Each number is 128 + 24 x the weight over its row's rms, rounded and kept within 0 to 255. Layers, rows and columns count from 0. Numbers have three digits each. The size before them is the row's rms in percent of the matrix's.

# down: layer 5 MLP down (transposed), 768x384, rms 0.114, rows 195-218, columns 0-191
# gate: layer 5 MLP gate, 768x384, rms 0.118, rows 196-219, columns 0-191
# up: layer 5 MLP up, 768x384, rms 0.121, rows 196-219, columns 0-191
down195 104:119090087132115123126130130106136134158114113156135161134091176147178161159158077119122144118141128120130089113122119093108171146159143094084145094133165125125137107140135145147132151108125100077193096113117158094189157122101149140135086122139085120121139134139115147148145095094148104102112120117099079107126110136065171098136137143126138150117130122120103168108095099160140149124107130161141146142138097112155109151133109107147114144109117150103058144115119117112147176115131151107113145134114102099111103114122108100085172151130131137111148135178157161124088119144149128171
gate196 107:127124162101138115126131093100099095114098132119128151135103166127107127104133181136108105106179116138181117163129144121123105143133077142098092142171142122149140137123117165124156167139112091102136148156090118138113108098077121179128156149125144113094066096146152128167134147179097108124113107112133125133110099124127101099100128117154124094123116092096181147133106123116153124084109117113076127126137139153111139127137120183130127133135097138123081142140120091103148117075110113094131101123125128102152115126170098140143119192117082120145112092120147116120129113134109128129
up196 098:152136090117153119121163099124139146097136087186120115151106110075117116163160139163109134124099072084147131140174152157146111158163133178186111075150162100142134137136078169153135168154161167132128154090084133097139147159161130146145114132149166143112111193094142134099127116127153126113073117139147114080103119153118182129095137145137132148141127141132123127153144143117127082150105156116148149126120117136143120166124158111127111130139130107119106138160154125135126173099091154084135154154138168149136201159141130099145142121083126145144119138131155099120135116143114126112
down196 106:140140143153108143125147123109132144128157136161131112159111125083120139126138124127141122124138164114139141101140150121100116142139130107131092063139151157162124157122127111133140156123119099143098104127181150152157146141173128128148124104121140155114106158123151105075156160120167166139137135099132130120129147114112108093152109136118140116119142067165142132168139100118104098141166083138172104134170135150160128162131127146142136133128130175120135160138136116165122144160148118111120171163158108085150153117123137155126139115121106144161075155102110132139126161138109114098
gate197 093:161125129090142114134138122108136107089149080138131159106134121111164109136125121108126152133166121131102134127151129116142133130135151130103172132107082136130078136183182142120094083108107068161133107099104124112090064139109108171152099105149078132153139142098119099104102204062128113113103127104102150125134116138110125090099100112133157143112128129128107133128072097120152148088110154125067094083122121132107152120133157157115130124107111081120129149133136162134100094132137135116138160123127139139121126102141131107123129102108143127165163119151105139091150126134098117134
up197 094:166172093082117101112118110147159091147183163144144159156123139132130152094141109111122119107117151129119102099127117139165103144135127157124126171080133167145134166140077137109142165144162122111130105114153104124124129105150152112158167183146121117148144105113186129113127125133105114114114095132153119103095152162122081112145114130106127092138111122141120134136115098141113127109152137103096113154081141132168178127119135103168090169160112143171117091149119148115172131133109131115141137125132125177167096114121143173135144128126121162101102134136084107104112179119079117181
down197 096:124183097146085145142115147133097146100145122101154114093103116132141117104117108075153169106093143138102162157164130114153115157170114152118104115096097175144153129135103155112102129130140133135126134105147115079144094157134110154170101106127119103157113119165111114140128161117140133109158140165169132144156119138107138157163143157081099105151064117142131132163118134148123138082177145131169149142139148104160163170114116145139120131137164170116158116154116139136140107162111084147146128128111142160130100083098136181156085117137112111119146105112148114114097159104135156116
gate198 106:143171091145132130135108166106101148110152153093123123085155139110122095114096128161096119127162131117116127122092177108115134142121085138166105122133122117104118099138096121093127125124171086150104116093139141128142142128164099122151105106101121152167124081113118083136112150083108148153133156131139169174156125109145158131082080174124055138110159113117122202149137168138136128107156119117143151157110151139124122166117144170097137147167092119106116144132154136124160114086114101116095124121124146180111123084121146109181088082109104179185116148148135150107151106131120142151
up198 097:152125122063129135112129124113138136148077140101109149122120182128106173139109142125150159142143138135189116157080108075130130133099113144147186140131133112110155157166108136088127119116160106149127128163115136100155162100124125131134112128107135168113148146151116121105096104143134131153150126135095114116134132110154109104111157132145139099133133132100108160132119151103107094095091095126128118098107159129118057112153105146161135126138110121141135119120116090089132114151097114092116138146109115086143105110140125107109128120141126132108137132160157137170120102163123109145
down198 097:149118133105136098123152150131117147116103103115146120157083139135111118095144144107132125103132156099151148095124118085203095114134096086127216179122173145134125099125141163137134084154131100100137143132141154108124144094125121095091150145180163116132157129114106142100162128129124131114146103132146127126140093125149129141121122125128165163164125155105120151100125138140129143161182142126115126101091110155066114110125120131106117096124105108119084147154117137136133134108125118140140175111131116138131133131143106101149139121125108121128158106161132098144138189111145150130
gate199 098:137106149099121108120150077142120107152115108109146108117101153167094107108106151108131123120120129146118131152130157167054119163143150148105112153110121130155120096166126177124141104143149150172140128118146117106151161142172139118116121085106132139144109102087134087090110123145108133119118118114136137103141103159117111104112084095102136162144103136137161116118143141156091154132081126095100131165090080129147175148142113147137137183162077147143078174125145143162136159170119138107118133139090116153122165134094130123130138131110103111142131168123131170115076125117135121075
up199 105:146105168146132100117124063132102152148146113127168157162123175127141158099135122111137090126114127110120139126113155103099116146154139131156106091132128135169125148144098131090125141125109118161103134125133115089107172122154175126108126134166132167093118125109140121143154153160071131127082124158126161160163162147078151096108117131128113142123083100141120102159193147147114165090121111142094115167083146105164157106128117152123143172137118121128099137116127124176154103127068109099107105143109104127132136142124117135143133112118117122124129150089148158110082146093116088130
down199 098:133114108111137097137142115154125161135131147120146119156148144136145133138127146149116114159127132130142109110144117126098107117113134197183127180125123122109145143111131082105203123134100119111144091105142157126163103089104151148132131148153104144163134139118104118132104116077125138131119125138117118147114131130141170149127117118130108136128177130141143126124130117130140158145124108116126121115142089151140131127116137088146163127152164143124115146118114148126111125135125158120088124135151129148133146131142127124073126122110106130115097118129124141118151148098122129066
gate200 100:145163119167148143131122120078182130127152118128163108147113113138097151159069147129170125146153088112164154121161125086109157114135098153109060071120137097127135120141169121143124161107120142112118123121112105141124181115141156106149107119139087102171137130157141182165118130123157105139120179125124122143123122132098177161137081118146142150133117122118145075145121115139166135157151105114091139126073121120101133138124127157168132159168091095184132114161128142119141092138114128116115106077122114088134120140155187145123160104101116137134108145117105145151104136094158117141
up200 103:113180126110125085155120093109170155142173127159136139116133141123119122128147143136147138105130139124204145106162149079091128136125074157138103078147193104127142142134112087132136124118108164084097114114115140090109137094114150106172111113086157143167156101159155155169102129096131126130129096107096127126116128130170131112124113143105138159102115153141134133101145120142158143145145116135124103116157102146101125140124101113105140143134116146194158127131133108135121140089109121090139153089088126104112103142136182156119165124119137126158096132122098137127153108116143103155
down200 097:174156124133145177165106144114163129138120122135150124144149135124150141144105084133159130112132120136144091162113121126097145133114142138156080209125137132087123096179139123121105133122125155164120120161138126155112101113141133132152148124105119124139116136136161160150123108154110138126130129127131130151099170144138145137169123142145110120138093095126157139117128132131132149159166114156105108102145153086135116145098122162106142160130165212166169129141131153175123125148152127141154135109113135131089124090145139112144161118140123133096107125121109097128130158177140111096
gate201 086:170128141102142153118111129160105135119102104136101125148171139188141078090135097096146121132113105074117107157071121121112098109133122113134109134120102128079167144149101164149151159141097088191130117110108125093174130124138104151161116099114126120109137174116091151117066105124102142138141116115084142098155162124125085135141133090095125125156136103107133184114129163127174112119104089138111119163168125131173136087166122127129161133131096068163142118130148188102121160142128133155108144103110114157169113155138126117104131130115150131098070114130144148125128110141131146140
up201 095:132169126140112143151145114081101131147122102141159082109104108145111153161145125106142134067169143207145100149122126111147118148127119129111118166137105133137136102138131109143139141107146143143127118137118111097121125099107127148092177142129082147143160126118078146094109145104129097111134183107145110125131117105146105185117152122118119111141120119099157141095139153152131087169094084149113095106122140174147113125165121111102114099118125109152085149118130113114115121146110134131140122115126117135114102127086153128140132111142140088150131123120135110137102120131167102146
down201 096:098093154109140132143110144113126080155146067128156138130147163154140145146126130142110124109154135125113122107085101147126169156091120166134081139110129133096095132113109142139132110128094104107117106148149141122120135163140181111114124151132121129151157110051103134061160129154137108136109157163175127144166130117133135114172159117138142092148101147136130119144196146114128118092121107116113159100117108132108142120149119101119180146122114126146112155119080139091122170065122161132143143138126105144134080130143146116097139113145117092151127155135121138109089148150125127166
gate202 094:142102140120137204141106133120115081126131144114125155141120109124124137101110152163130120125052116129110152143180108072163134119108106102129139122144144094115131088118117107145111166091124108141087096130119098135119080137144137058160124117146044130134154139142099118125124137093137173140129138134112131152123145150139110111117102119168140127140082081104182170131099151130133124126168126138116116135171104143138148114133114106161125120081140124108128095117133160133134124141112105099123122121086138070140118147147090118133115124130133119106115169124139159118087133156090100169
up202 096:147157162161100111141149094103135143162160101126094159095107188160146145134128145118126102120133115158089125134119137115131144159120109140137108180090143122128151151176114156117119150099140127145113120108126106121140209144079100127129132114140099133096131165129102146149133166156130096151117139091134105149129115127102089150133157135130153108121131118162137133152138149175155092108134102145116132122122155084130160130132199136102152150130145138122119126138120134121094126146150114151137140126092145132159106115110134117142149135145145142118116140053120109086119157139138106164
down202 093:155099133123129099096180137143150137139124121110160136090135073176126122095101096159150143135128135162181072152162087137171121104135119112101141141156157122132116151125124135094118130152162162132124088144110147124134112100117145160150099091153115128142125099115121102111106145148148135142075131122118121152117153139148099130079093099108167165104136127129122132137086116147150142116085182130148144165112180101158156112107077103098124153102115120088084099128128111083106093122135094114125090119054112123121138118101099109126121123145125116161102133144128128111168108131157145162
gate203 103:143147139127120169092140127132155144086110087091133124150097137105124046132179078176174118135110128153129127107128156092129152135115143103162131140109160163144119116107161121121144132109118116094112140111097135137121116109104118120100179119167123127147100135128126139148113091088126146116136136132183118153077157143134104100153126119088142168133110110098101105121142133140122169158112100125147141122130120120159124100157145128145120103133140076126152130095144097129109129152123113162107089132115123157122137100124097105118142130094107161131153089145137128141127147125121118095
up203 101:106132178100112144147119107177119164135128135092113130133127120155096073106143154092108132123108096122172143160163178143157105124120122171130119156106085134152109155164107141104122157069124105106130145144106109097161099171097133086137121156113117176129171136121073127127152139175122119104145146142166143084137103170093127122118137126122102083129114125144174135117116090133122172162148167145115097138134119125096167165127152129151092154129104100155128170100123078118129108133116141139146122146151111128129132130130152120083095100178098124145128099151124112147114155085146117134
down203 102:137150135136135164104077154113115157150109131126164152154174126143190135126151144147119149111146148121136139111102134151131134117174117120061121158152136157128127086109146135166144118120134156131094119131141149152094114161120130104158138106154129164135136139153147142107146111149157136137142104150132136105112128140108150112151139141138124105092110145130160140113143136161150169182112126199173130097114132097092148143159131150134132097100081146127108126134141126085164140175112106148133100144083116160143100141112131143120135119157157128138150119110094086151159131082157105144
gate204 111:136160154135111124113141125100148112105133117152161126089121140118110129151113140112162096140127123143162129163133124110128134115140078158127100119128129107123147142105127087116154107122072147117116120099172124128098112138125145127132151146145110118103173150090172127158093102144130129089141088100149138105105126099138143108146123193098123145104103150124129135120113132134134111149138155155175117130111113148149109121160140150137139151120117120176147114154125134141072128129142108148128118100058132107148132140132159138111132135157071139127105127115161131117131148135184140108
up204 101:128137124125120137080102136098143125152133122153155094129166085130159120144123095130132171080104104152099124106111132113121116124129129107074132146157127134123165144144159107086131146136149091140152130112140162104139094157116145105141156106114145133129081128154102143073134146117110157152105157112143140153111135140124106115117082113128160126138137130173175160109124140124118125114141130145149089157166144076157117104144154084124104147130146170122137118100151115137182125107150130159091151132133119131130125066143092150133112104130127118128187120115121122140112117120103165091
down204 099:109149159093129122167124078166123145143130101126136136150065113162092141089167176120120127138104108126120128169141140136156142178139142130128145081137110140134150121115128124122120115115171082112163117152108112118108164104109154121131113130181128132151109147139134138115146179138146188139126101125130122130144143115128130161115124127123153138156136142119106120127152119105120147114123114085080089147147074148121157108102050116124124116111128115119109119101106119117148138128116117155097114120185138114109119153163105118132118108141108159089136145159151138117131114089110148155
gate205 107:141167152117157102110154096099103133096131090064169153104131116125139148131115157134088138123102138120144128093107114105159147146151168147148117121107131120134140109127097120126087101116142083120130163149152135130143172153125137115127129138149096132129100102130143129140124161135102096142129125093155150153132118135143100115174080144123116152152123159091072118140144146120148138056151155123122143098153111133118114153102157145165173129139131128140137119111144175141120121181095123094114127088146148126092100126145146155115153098083096092124099118122131112084130097125139083137
up205 106:101088148133116143123137131136109161127088146130102162113117094109075159135109132103150095121152151132125130133146139128082120123136167103097175189167108125138135151111122114116145150155109128114151118137148152116112134128135145131144110096076148125131098132111062104157116105142176135146093110123116132142118106105112141132127136101131146117101112177133088095125107108080115137124119131103172139116132155172155109093173116154098118123106106136162150092150146107102143133124102078124107124115141095116158156167114117153137131169169131127095118121129156105158133104152164128125
down205 106:172069148150119141149085125139155093150117117169104175135121143122090131139082103123168145116142158142113110152172137092073157106114141158123082059138141094110139133110123149107143115116119163139119095127074118146138126112106103126152112149079114144166135110113127108155136141104137120090118092157130129120119112138079143136168139150152140151107100080110087156119159136118133135127109162167121104137153129124110133132135093146129181138137148057140134122132125118081129089101117133137132150104143138136112136119131164128139099139129140119134122121157120109142153156152119118141
gate206 099:158141157138121114138172141116113186098146114168150159149136078148137122125119131108159165120100110139140152134159113141111130127132071123141125099147125143110146097106140128107088098119116077106102116115139105130112109105127123109120168166118180149147141149134087093116115128114102138140123084162140150159123141196115165115139144131152183168110115080151121151130160147138080124146158129142140129131133091123118113144124124088100145131154120111117134124098096113115097107129129103107096105095134126131130128146119126155113117159126130138117159156097127138114111116129062143142
up206 104:150130131134100108128123151106104122117123115138149110126145107134109117091094157148098140120105132123140151158121136108101119105135168127133143117134147120117124118130177106114125086205121130164077108114156124107132070096110129138104109119118118132166142109159136113119091082121146104166127073142138161132141121182139156105128150093168127175125153090139084105134181135126131117137123127144129102117147115102070120113134184151109137113129169124127152130085131091146135145130150130152123136132113123112141136145122152114076111170142147149074116125114144081116123120159151071170
down206 108:148110151116078117144136096095149139100133127129132115118131127128177120130122083078136160105106126137143158107119185150162159152116153124121110179124145147090149136125108115144132136170131121149138148120127117102109116076119112127135151137143156136111127148087155110154147162113145112098088148140099075191113106149093148089093123148153154106117107091124067125138115133108155158150124129127111126122146117146159143118104133138092126135127105113142102135070133118093138126131134122151126135153147114127114115165111127128117126156129110105101119111085144106138126141134111093148
gate207 095:112138128072125131096130131110108131131116108107124158121112100164103124116107131120106122141096131111111132141136131126139138110163134108102108152125089105144118108111145140114103164137141130139136104124136142127137118091147100091128137097140162159119162108092124152109145080124092138113142146119094121149096138132130113104104122094133115122132145199112150078159128124131166133105102112109147147108082116188165145213105098165132101136106148121062141101094134133115114093125142122160112103120118100159120128094148143122098147144113157132077094176107144105136126139121128117115
up207 097:167165096127141117155138151134142162076159138095145115129139120123164139148157062129132130143143133150146117133127140144179134141109105131156102130137139113152105108126103130151150122169133090152202140150156145106113119130125139149133129138149120133139132159112111131119124137098134169111077167122072140150152159154115134119155102151118146143104122079151104149130108114128112123145118132147106099153094097150084089076129150076150130149110111138121107140139139153179121125106131115109142123150149135100146182122129143142137097064125114129180126140137151140128155147096125143144
down207 098:155093159102112149128168084128122131157119120054089141129135122084178127131089149144108137159110116147122150098143102087127122141080124142150062129167113121101118122123175122165136144125149144121109141139112148107122095146113078140161073127144117140090108140125122114167151151099113137156119169136112111145130140151102110140123108109127090143112173138141157141152113138139135137137116113134114139094148117131151126107187080104154118185108170159139109166186126123141116092139140136147143174150147112126133111139131139145122119167119073108132155108141127115130119127125168151125
gate208 100:123119133113131133162122165140174181113115136125102122122119113096098070061085104115086136143137107189133143141114103082098139151133096125107172114167090118141107172126134110123165129136144101183161101141070123149138125156116110105117130113146136140112156140142121131150105133152153104125094127128124146132130138149102162124121120068166133104176170125100141143117123089155139137139152106134131150146091139114147168081118133129097121114183167093067156153141118089120092155108135109090194147123162177157134148142148151097143095124117151159134124102135124107136072108109152139089
up208 104:174142177138106144130116134144100145118109147117099099116070119134122066148163144118086079123131108084114159141083123129099126106146130128108137092119167120143106146114152158110113078166132112128111121167119117136105182125156110124110166143113121125156145124145126089118121078149154101135126108171155143131154126165156142118098148110103152137161128135105128121134114122123160096137135118135144089112167123131097135143080116127170139108092149138080106133150110121127103112151081139133134146098141143124091133180140120164107134147135106155131143130109126134121123128132153077142
down208 098:145149136182153140126152143162098148159120120136111110121146118125127077111161142094120101114135081119106098119122137124135152119108134128145093131154112125129080126110104128107133170116156176132158188147090122143068158140139107162142120139138157169104097101102120162067129160134135111107164125160133143131108148151103161131149104104113119122186162135146101159117112159161100150118171110145091108140129127137136123067116131153146167123100154085102133119101173127136105133132111138114104146141109142106114134172149141137133158114122123092106110138126127181126079133139065123137
gate209 105:152107083144156144150148117101145074148174086162148119163142100130136082133133149161092142150115122136092156161145122150156173136133099096119123190146101123130134117063146128119099138120132092101116138143118145135144110150154155146119165109140131121113117147070157152113173116113128145103124134116127149118134122116112133108125132147125128134134090130119125120155133123157184140129133123117124121133132134108101135086181163101125107169122050098122157143121194134136106179167074122119104125171134125093161116117140149160157116119128129136103090115115105166106151153118151115111
up209 099:118152168096131134135130122172120085168126108121117123093136130146127143150102139138151113128139122073109100121113135141164129161077114133128127147161156126122119098109165141103136103133102142149148135121137116106148164128124120136125137118136112134141121163130204132142139174157137126135127142072125089175143197117114094121158125130121131115174112106129127085127093152101115151138122147146136144102118112133116114126112152162143095109161091155133134144128110143111151152193115138100094151151116151157117153144167129098132115137129105141148127105109124106166100116154178111146
down209 100:108114131120095120130108136126134100098168138115106133141148121126149127169107139142100134168116105125117104135122138125147132136114139105139128186145103134186122100130199116141141164140097116118108112077137155113098117118099121155142151083101120142151144164111155135108106146141154140177130102101130062159110117091139106087109131130144116122145124155181146097090107129130099129113132141117145108164144093162151107116091077163122144114127102130156145131156129148111115115127126093150122123122124144170176175153157118101143115112123121103130144127099151120146137136130169080147
gate210 091:137125098104092126157095116157125143151123125118120124144133180141128145110139151150135144110114111139117103146135148122118167131113143090134153110131130108194098143136104131177117082168153143147113135131129154129158148117132071118072162112145100168122129079143104105098113134121146081116152126139142159159111107099115109141137139121130169147153120191128118150155093166133089155138154134130120153100125130147146127103085133118106134139134148170147124148156113117110132137137116140111120130176153076168155111145144130139153153124128117118087110092125084129144154087118095134067
up210 092:123106152105170098138105080124132134105123139140150103156139116148123112164137077102132107118127123105121136106134141127102094116152120126177125132119142149136112116089137113127109169118116139094147131149118122111095108108179122118158120122100073116107117158096139086129075107125103133160118130101121076177109095102128161152113117116157147127124122105131126141107142143111101147115150159175098114121118110140127149127163152129157106126108132114142125133099142140128149092122136064098133083121099146127096141126146097147101131123127170129150116181168141149117120137113103126143
down210 093:123058142140117114132125115107115130124152142151140160117083123150143114121114153173136103109142145140138114112118114122160158118183201190149106122135128117142122125141124160128127164139133147096138167175114133123160171123145126110093133120075133127153085119109113128176151113137086121124139095115078132132181152130157125101121148145154149127148135124111152158135110112154151116112135150149093147111121098123106118103153125142157141123106128095115094142153086111118117118145142139135145129104098121119106171146126126129125138113136143120162099157137093107139122087137108104160
gate211 093:127112105103119134107111104145132161141110158138117152111126124153126101128089139099093099114141062147134133117133157123087136118108126164093141122109091119129115172131120080101137134112131126120188099100124119123104162145117094097116107095097104091135137123133127144087123117140114111155125140090145098112149128092103139178128136151064182145147129125151136108127106110121139123134111086122131160153089156136101128097131137086164166148139139115131114133111142119111121109169142109111177121126084122106111145128127161121162075141161116138158126130115132143082156156107143143087
up211 097:129130138162148107131130105124137149103090112176110171134085132130135129128115139113144138158173162120134116140111102108123128119117117085119142125163091123127128120133115078097125147144154118141145111150140125084106091146128113110135124136098142127125148100111124150111132158102151111133140152163149163107161150120142126139107123124170103093142147131141140115108112131143095106164174126124134113139162101160122116100149135110115153123092075155077144123097159151117123108115094106122112162145169130136156126175140129117152138140173104155126090143141117108143152102092105133110
down211 098:153091126089117131159181142093134107164120159171069119125094107096106141120139110129140144143154186166071136184081106129166157096104103093144096131112115113150141129117134120115095097151150126142113117144152101115105099156153142146124116116137187176101136112112107120106141109104135090097123119097168114131151149075144112137128131108147147127103098133130125125100090164143141096106108149131123107098119111113169093119167082112121105131168127141091120163131113116120154126151149086140121138122135168129133116106156132140117115145156128085108105133138129127101183144116119079107
gate212 102:155090135132119078127135121095112123105112163107160081117171157146112139132121133149148157111086086163125153133169124123121133116134162165172141148127086109058132112104100132109145152104097136118175132159137090115131100085138151120095113137153125152133122154135147127122119148096092171118145123182106164127167116130137135080139142123147101162143106112122165136132130143071121117142157148113137101105137149108086162102147186136097124136126161118132122124098112145130155136123144150122104168144136140136082089141128122146117082139141116128155138110087075138127142141118100178122
up212 100:108122131141094131123126117165151078154137101116129145147089128126148161113122096154126136088118130110144143157138165141138170097127099133113066151121160138179141131163141085132160086173151137125147090140101092149136125149089127136121123137136114108117130127129137109165145141163082115120126148141109168110112130176170112147145125082118074140080150133124105097094141105143141131124105102156118100126103151126107134117147136123133101098140080086113155125143130160088133088155102120092137173137121128146131109103149136152154142103110132156143154133126118175129144092131128129081
down212 105:109139135137116130099156087183112103140111143100149088112157165115122165138169136139110085106160124072147153112133105128115137126127121126105161134090120090111089103152137130134165123152121201172156152125109107133092124134147106175130155109159092143136148127165148103125128110138136139137136150163139133132118129125163144169133132122126156108137093114090124095159143102174123130146108090142089091092144131117118105137129114113088121082106116165100100118123100168155119097116172115171131128141170115182112134138148173169147108060123135119142116107104095135139140138139117123077
gate213 103:108138131150111148141135094132076134123152071113142155140097130128121125106114121108126147108107103099151107114089097098137113119140146155135124115149113142135146095140131136135152124102136145147105076084110141082130142142104121134080138132146174161121112117134152055152129114111125074143132102114121140138112081125125157110166143167156168135064142147133117156114125102168157164139120140111154119154133116077097135114116097124162135167145135123136156120123097099133140155132103146172109144131102151144107109140150118164136143131147119140144155098106119162141148112123166137099
up213 105:142089131129125133096166134155105125094161109141123128117123134144144089147115145125136146108111085119123170061180079120113118122127126184124070174152119124099196178157105120149126125110138194123117109106128102171093102086098131126139123143112147117141134133144121132113140160121088084121123114139155144105115147133125114095109128135100175149164135127151086127167126094155116140120136112126194083156156125123091154073132135172153105143154115159104085136083112092140111113166135130146134133148091097149132126113164113148124146073144140128118141113103135158168180118146094127163
down213 105:105085125069177127093141117165123164106153132144119155172091141137138117134105139125123156100101152115124101121107080125135177146117088123092117163150099159104103180133140109168135126110141115156133153131114115167149145139126081130120128149104097088118119156121135134111084156160134123127095156122118102130105149154137101104124133113118146127139126146110093154148107102144123162128094155119133111105146125133124133134121137113185128117121129169152154152183101133204102109138113122115106111136174150107150121104112140156148082122140106108148138117113206117118149111119113147118
gate214 105:104117110134140093135112135159123102150128107165118147114148147154121158140163127097087115084100131129131113125113111134113144141107103140147129137094155103142162105172167084148102147137106171134118136143158083082137108131144129100172127139137122165110096116127102136159119117165158134135148153089108125162064107097137125145136099152171166105139104169122127156132120142132069162120122119078120101161151123132130129119110133113126140123118101107117161169112117095098137104123103124158192170136098101152124136099137102133149123109087100140089153123147156135117144128163110123124
up214 105:113103130116122141133119121125082110142122134117122140173080136142104142135083123097120151132122100110136147133108142138126143118146121117129108151143085110083168108108153126129157146115134084118123132109141146116159157102156142161099121126106122103113134154106166106142116120153105085140135098133082130146195127158213128150157120151129093131145141111122138144152166141137161116125097057193120092107165130139092121171173129142127146111131114111169141158136169130159148132106155111130081060109132180099096134141132139136156143086116098130098171116111130126134122135113106158119
down214 101:117129099106137155117129140159117105171138139118118170181099116096145127158117099151144144141147142179077086143132152123115147144143137101148122161106139092128094095094161096136119090128153106156076115114081117106160084134138121113139123163117130135111135147129135127105139088147148164118155117169118121139138111115122157108144126135111089080157120127143145120179126146106127114104133100142153129115133124137121132115127148149162173095122114119119128118075168170171130125120126109106147145135190162156112125112142126118142109124119186106085105112106148143132147122117132159149
gate215 108:163124131160113098092145140102090131122128149134124147103155088108156135102106153119150150166134092115152156156127109155116103142158148086125142171138102193167119086143116176154125141146125110117088114103125096152130126139092113119155145141092160097152135144165121096130159137119120085113098132184128156115114099124102089097158124125111140099136178110112129130094118109134150140186136125208114156138098125086134103145127160141127123109137123188153147132140160121111149135163130096129076138122124126094129127123084106138140109155084158146145114127155145126135114133166099113107
up215 105:141157140135113124166136119147107101117104153138135099109142145126152115113130108122103102110124136163112107120146164123141150129122149123116108094109152127125136130108091091141147141108170094166083153125137139090110084133154108131167175140156083113088120120121122186143090182089151152137109098155135153111121099110140176137147144131136161139138120108114131129156143086155106135111116139104121085112144130127145128111096149099172132121115130158087103120153195091140125122118150126142177109164116114159165132118135131172094117135092142136109125117142128151118117085144051126114
down215 102:166154103132138095116129177166094113134135120134149149113136140157148108169155144119155166118142140105170159128129119154119118165157160153103124119119127135117132103128136146100138115137165124144105087139124147102132082108140136135107131079132149126101115149075139133153177174107134123121132192111172102107121101090094157171114069141181167119090100112149152148156168158130140092104108132113119093121101100122140120089122159114129123078130088135104144121135164143152122100144111117122138162151125111072137121136147143124119133147175137123094125135141139150173139103094110071142
gate216 085:172105122124090115124130105141104141148112104114111178137166134171111110104112105119162106146073124100102131147166151140130141155146122133113099124126128113089104149110105109116087141110108131159157161100152103097122148119084122107174092102126124116111081113138180123151118071133124137124140126111143167125138135117159154130149106122155140147125118132162136150113155094116117088154160131142122101150140110178123128148124088135098133126099068116166131146161130164145128128117095136099132112149117099120113119125112115110115131099129152149130150123124147127111101126163102163122
up216 090:187171074134125129088114116127141118090128140109114140121170118123162101094092167136142149166121127139160156136103098100137192100182101135169139104144132123127119096093185102158132114098119145144126129093090158117110116123128103136140117116127138129138146162117130173139145145126101117096086107104160119126141122143153171152128140108142162106139132146136147146107094119109105152154161115107121098121126075157088093169122087122139097146172107169131127139122090097099137161095129089142102132122102110127122122134149105126115109125140114168088127127090116160115116079123142165095
down216 092:123108167150135133140121144140157126149104133123108168145137126117145157123124119149143131104134136126085141103116112138133124172110134088118115109091096142148146108159133200095127142113140147124137111092119159163143089181142139140105168121108132085102125101127138142103159137102152069096170160193137121131071141122129098134113079126140109143148166170100165132107146179087166143103115114135140131104106097157172152094104114068101112136138155077137112149124122114140126125113101168103109124137151141160132130102128140125133117115060118141136106119105120107141166140113127095161
gate217 099:146161137070117129149123132139116159117164112149107116139083103107107100138147122107139119084150138164107097128142106120112124114088130138078103092107139147160132150134150107147118117111140118146104112144102120109140153121145142159143159085101157152117120116133124131122099137137079114135105089110149119133148132142127120088168119100141134151147119112139145138155119142097099125091118092136114123147140124073136086112114147142123149168118092122155099150152170131107141145115121114141133109130140164133097142136105141114134127140096141115151121094154156113134107144185160104111
up217 094:126116099134149161113129106114143141112157122143161156105151109124158098134137103111148086146167132155130105127090119107125124118136116134109116128162148132132155147141120137143124049154145152131148177130084141156131096099092157137150153101125061111105119085135145120168122150144137167118119173133083111147133154136110138127149135134103106156119119105123100108101130130175102119110141118092125082120122108117138091165156142098119132135099160117166111078086160138113105123185096089119131105130116121131132130154137134099132123140113102114149116112146158126162116130085118132124
down217 098:139150121119114106105139172134127131131141126145106176117134090167160103138142133123144130169113120145146145108075073152103113105118132124159164129103165121120099126123121147116130099124130148120140112135115132157083166125173104134108138120128113115095113111119127153090119085129133137149154141093093182132125107121166106085133113123111116133163131105119136113151120120121146146146120132063139180173145156150118107103114145084107159112141187105127120103114114162151095177099115117150087112115145113132101122139135143094130119096117104139124149085152124126134105105094143098148
gate218 097:061171093090105129148082147119108139152093095123114145131114125119145140129152137163102121152147077137109144129091175090087094090175105085120143096109086149136113163112150120133143175146117136112137157129164083110164173117154098130100115109112127181107125121098139130099151159115109106149171154122165102165097119134139136129141139144151114163116131147165138129075139117101147101089153150080167113113139156093132151122131104157106147082169124090139116125101104106127125130134142104138135145129116112151148138145101111166092139133155087144158107132134143124073084117165115181138
up218 103:136084090080148136115127146157157097150129162107178139131112176137104114157106106118079145096159134145115106133078106132124153173136157151084164127159152132162123145118105139117107156131120099133105095121096167142128136128143132179137158096109127163138160118146150128131109114101102141149127165154134150117140136115100102165147136120153127137171136086127124146112106105112119132106140128105111106111099169169121153136125119150128172150169128132133118112115106130134113128172145176106129136144177126161135122108102122122174135115151112107127107167116144105138126147156084130116
down218 101:133101188126142087122142104128140142101114151147137137120149138185084142130118140131104157126125121098063109109104115169122137123139150180098141165162138126122147105133136167137098068145157106152138108131117113123095111139132163101152114106145137132155097113139122149206111134116121124123084151128140163096159103124141143140121151170162126111141156120141108125142092097112102162137135106081143145147140164166151129120117176136108119184154138160142116161119129177143122135172129147116085134140104145113090107155142156109135148162135138124129122107090142117181136156124111113159
gate219 092:086124123181112110117161153139108129135115115112135126109141136124116144169126124153114116142140144146074126131145139143137177126129146114142169132165172089129124136125135132099132134124143126139134168121127130116143127117134134076167164167153151165123149145063092120188130111135155134127145095124125161176162114134125152126111154105110159105103128097140145139168157126139097138138137140123067117103133128112113138143132160145122127112109136089151099186114155135135156152135078143135139152141109184117127119127066098124126129142179127095134147106139113129164097061134164131148
up219 100:121146108092109129120130173121146106176104106139150111140151111139159099116110114144095073094127136141166109127116151103126150166131087130127119119130147104093099144129153139184132145147112121157138141102124123051137071112123118121167146154124114118141151159121148123147128125172129144124144094138130134088152165114123111115137120138156098067127104122127109120154168134136082130123183087138135147107156127095129156143153117117110142121076156113117154155119084129118130107157080137111140123130104108172107142127090115077121133137185150094115126115125149112104155140087138149149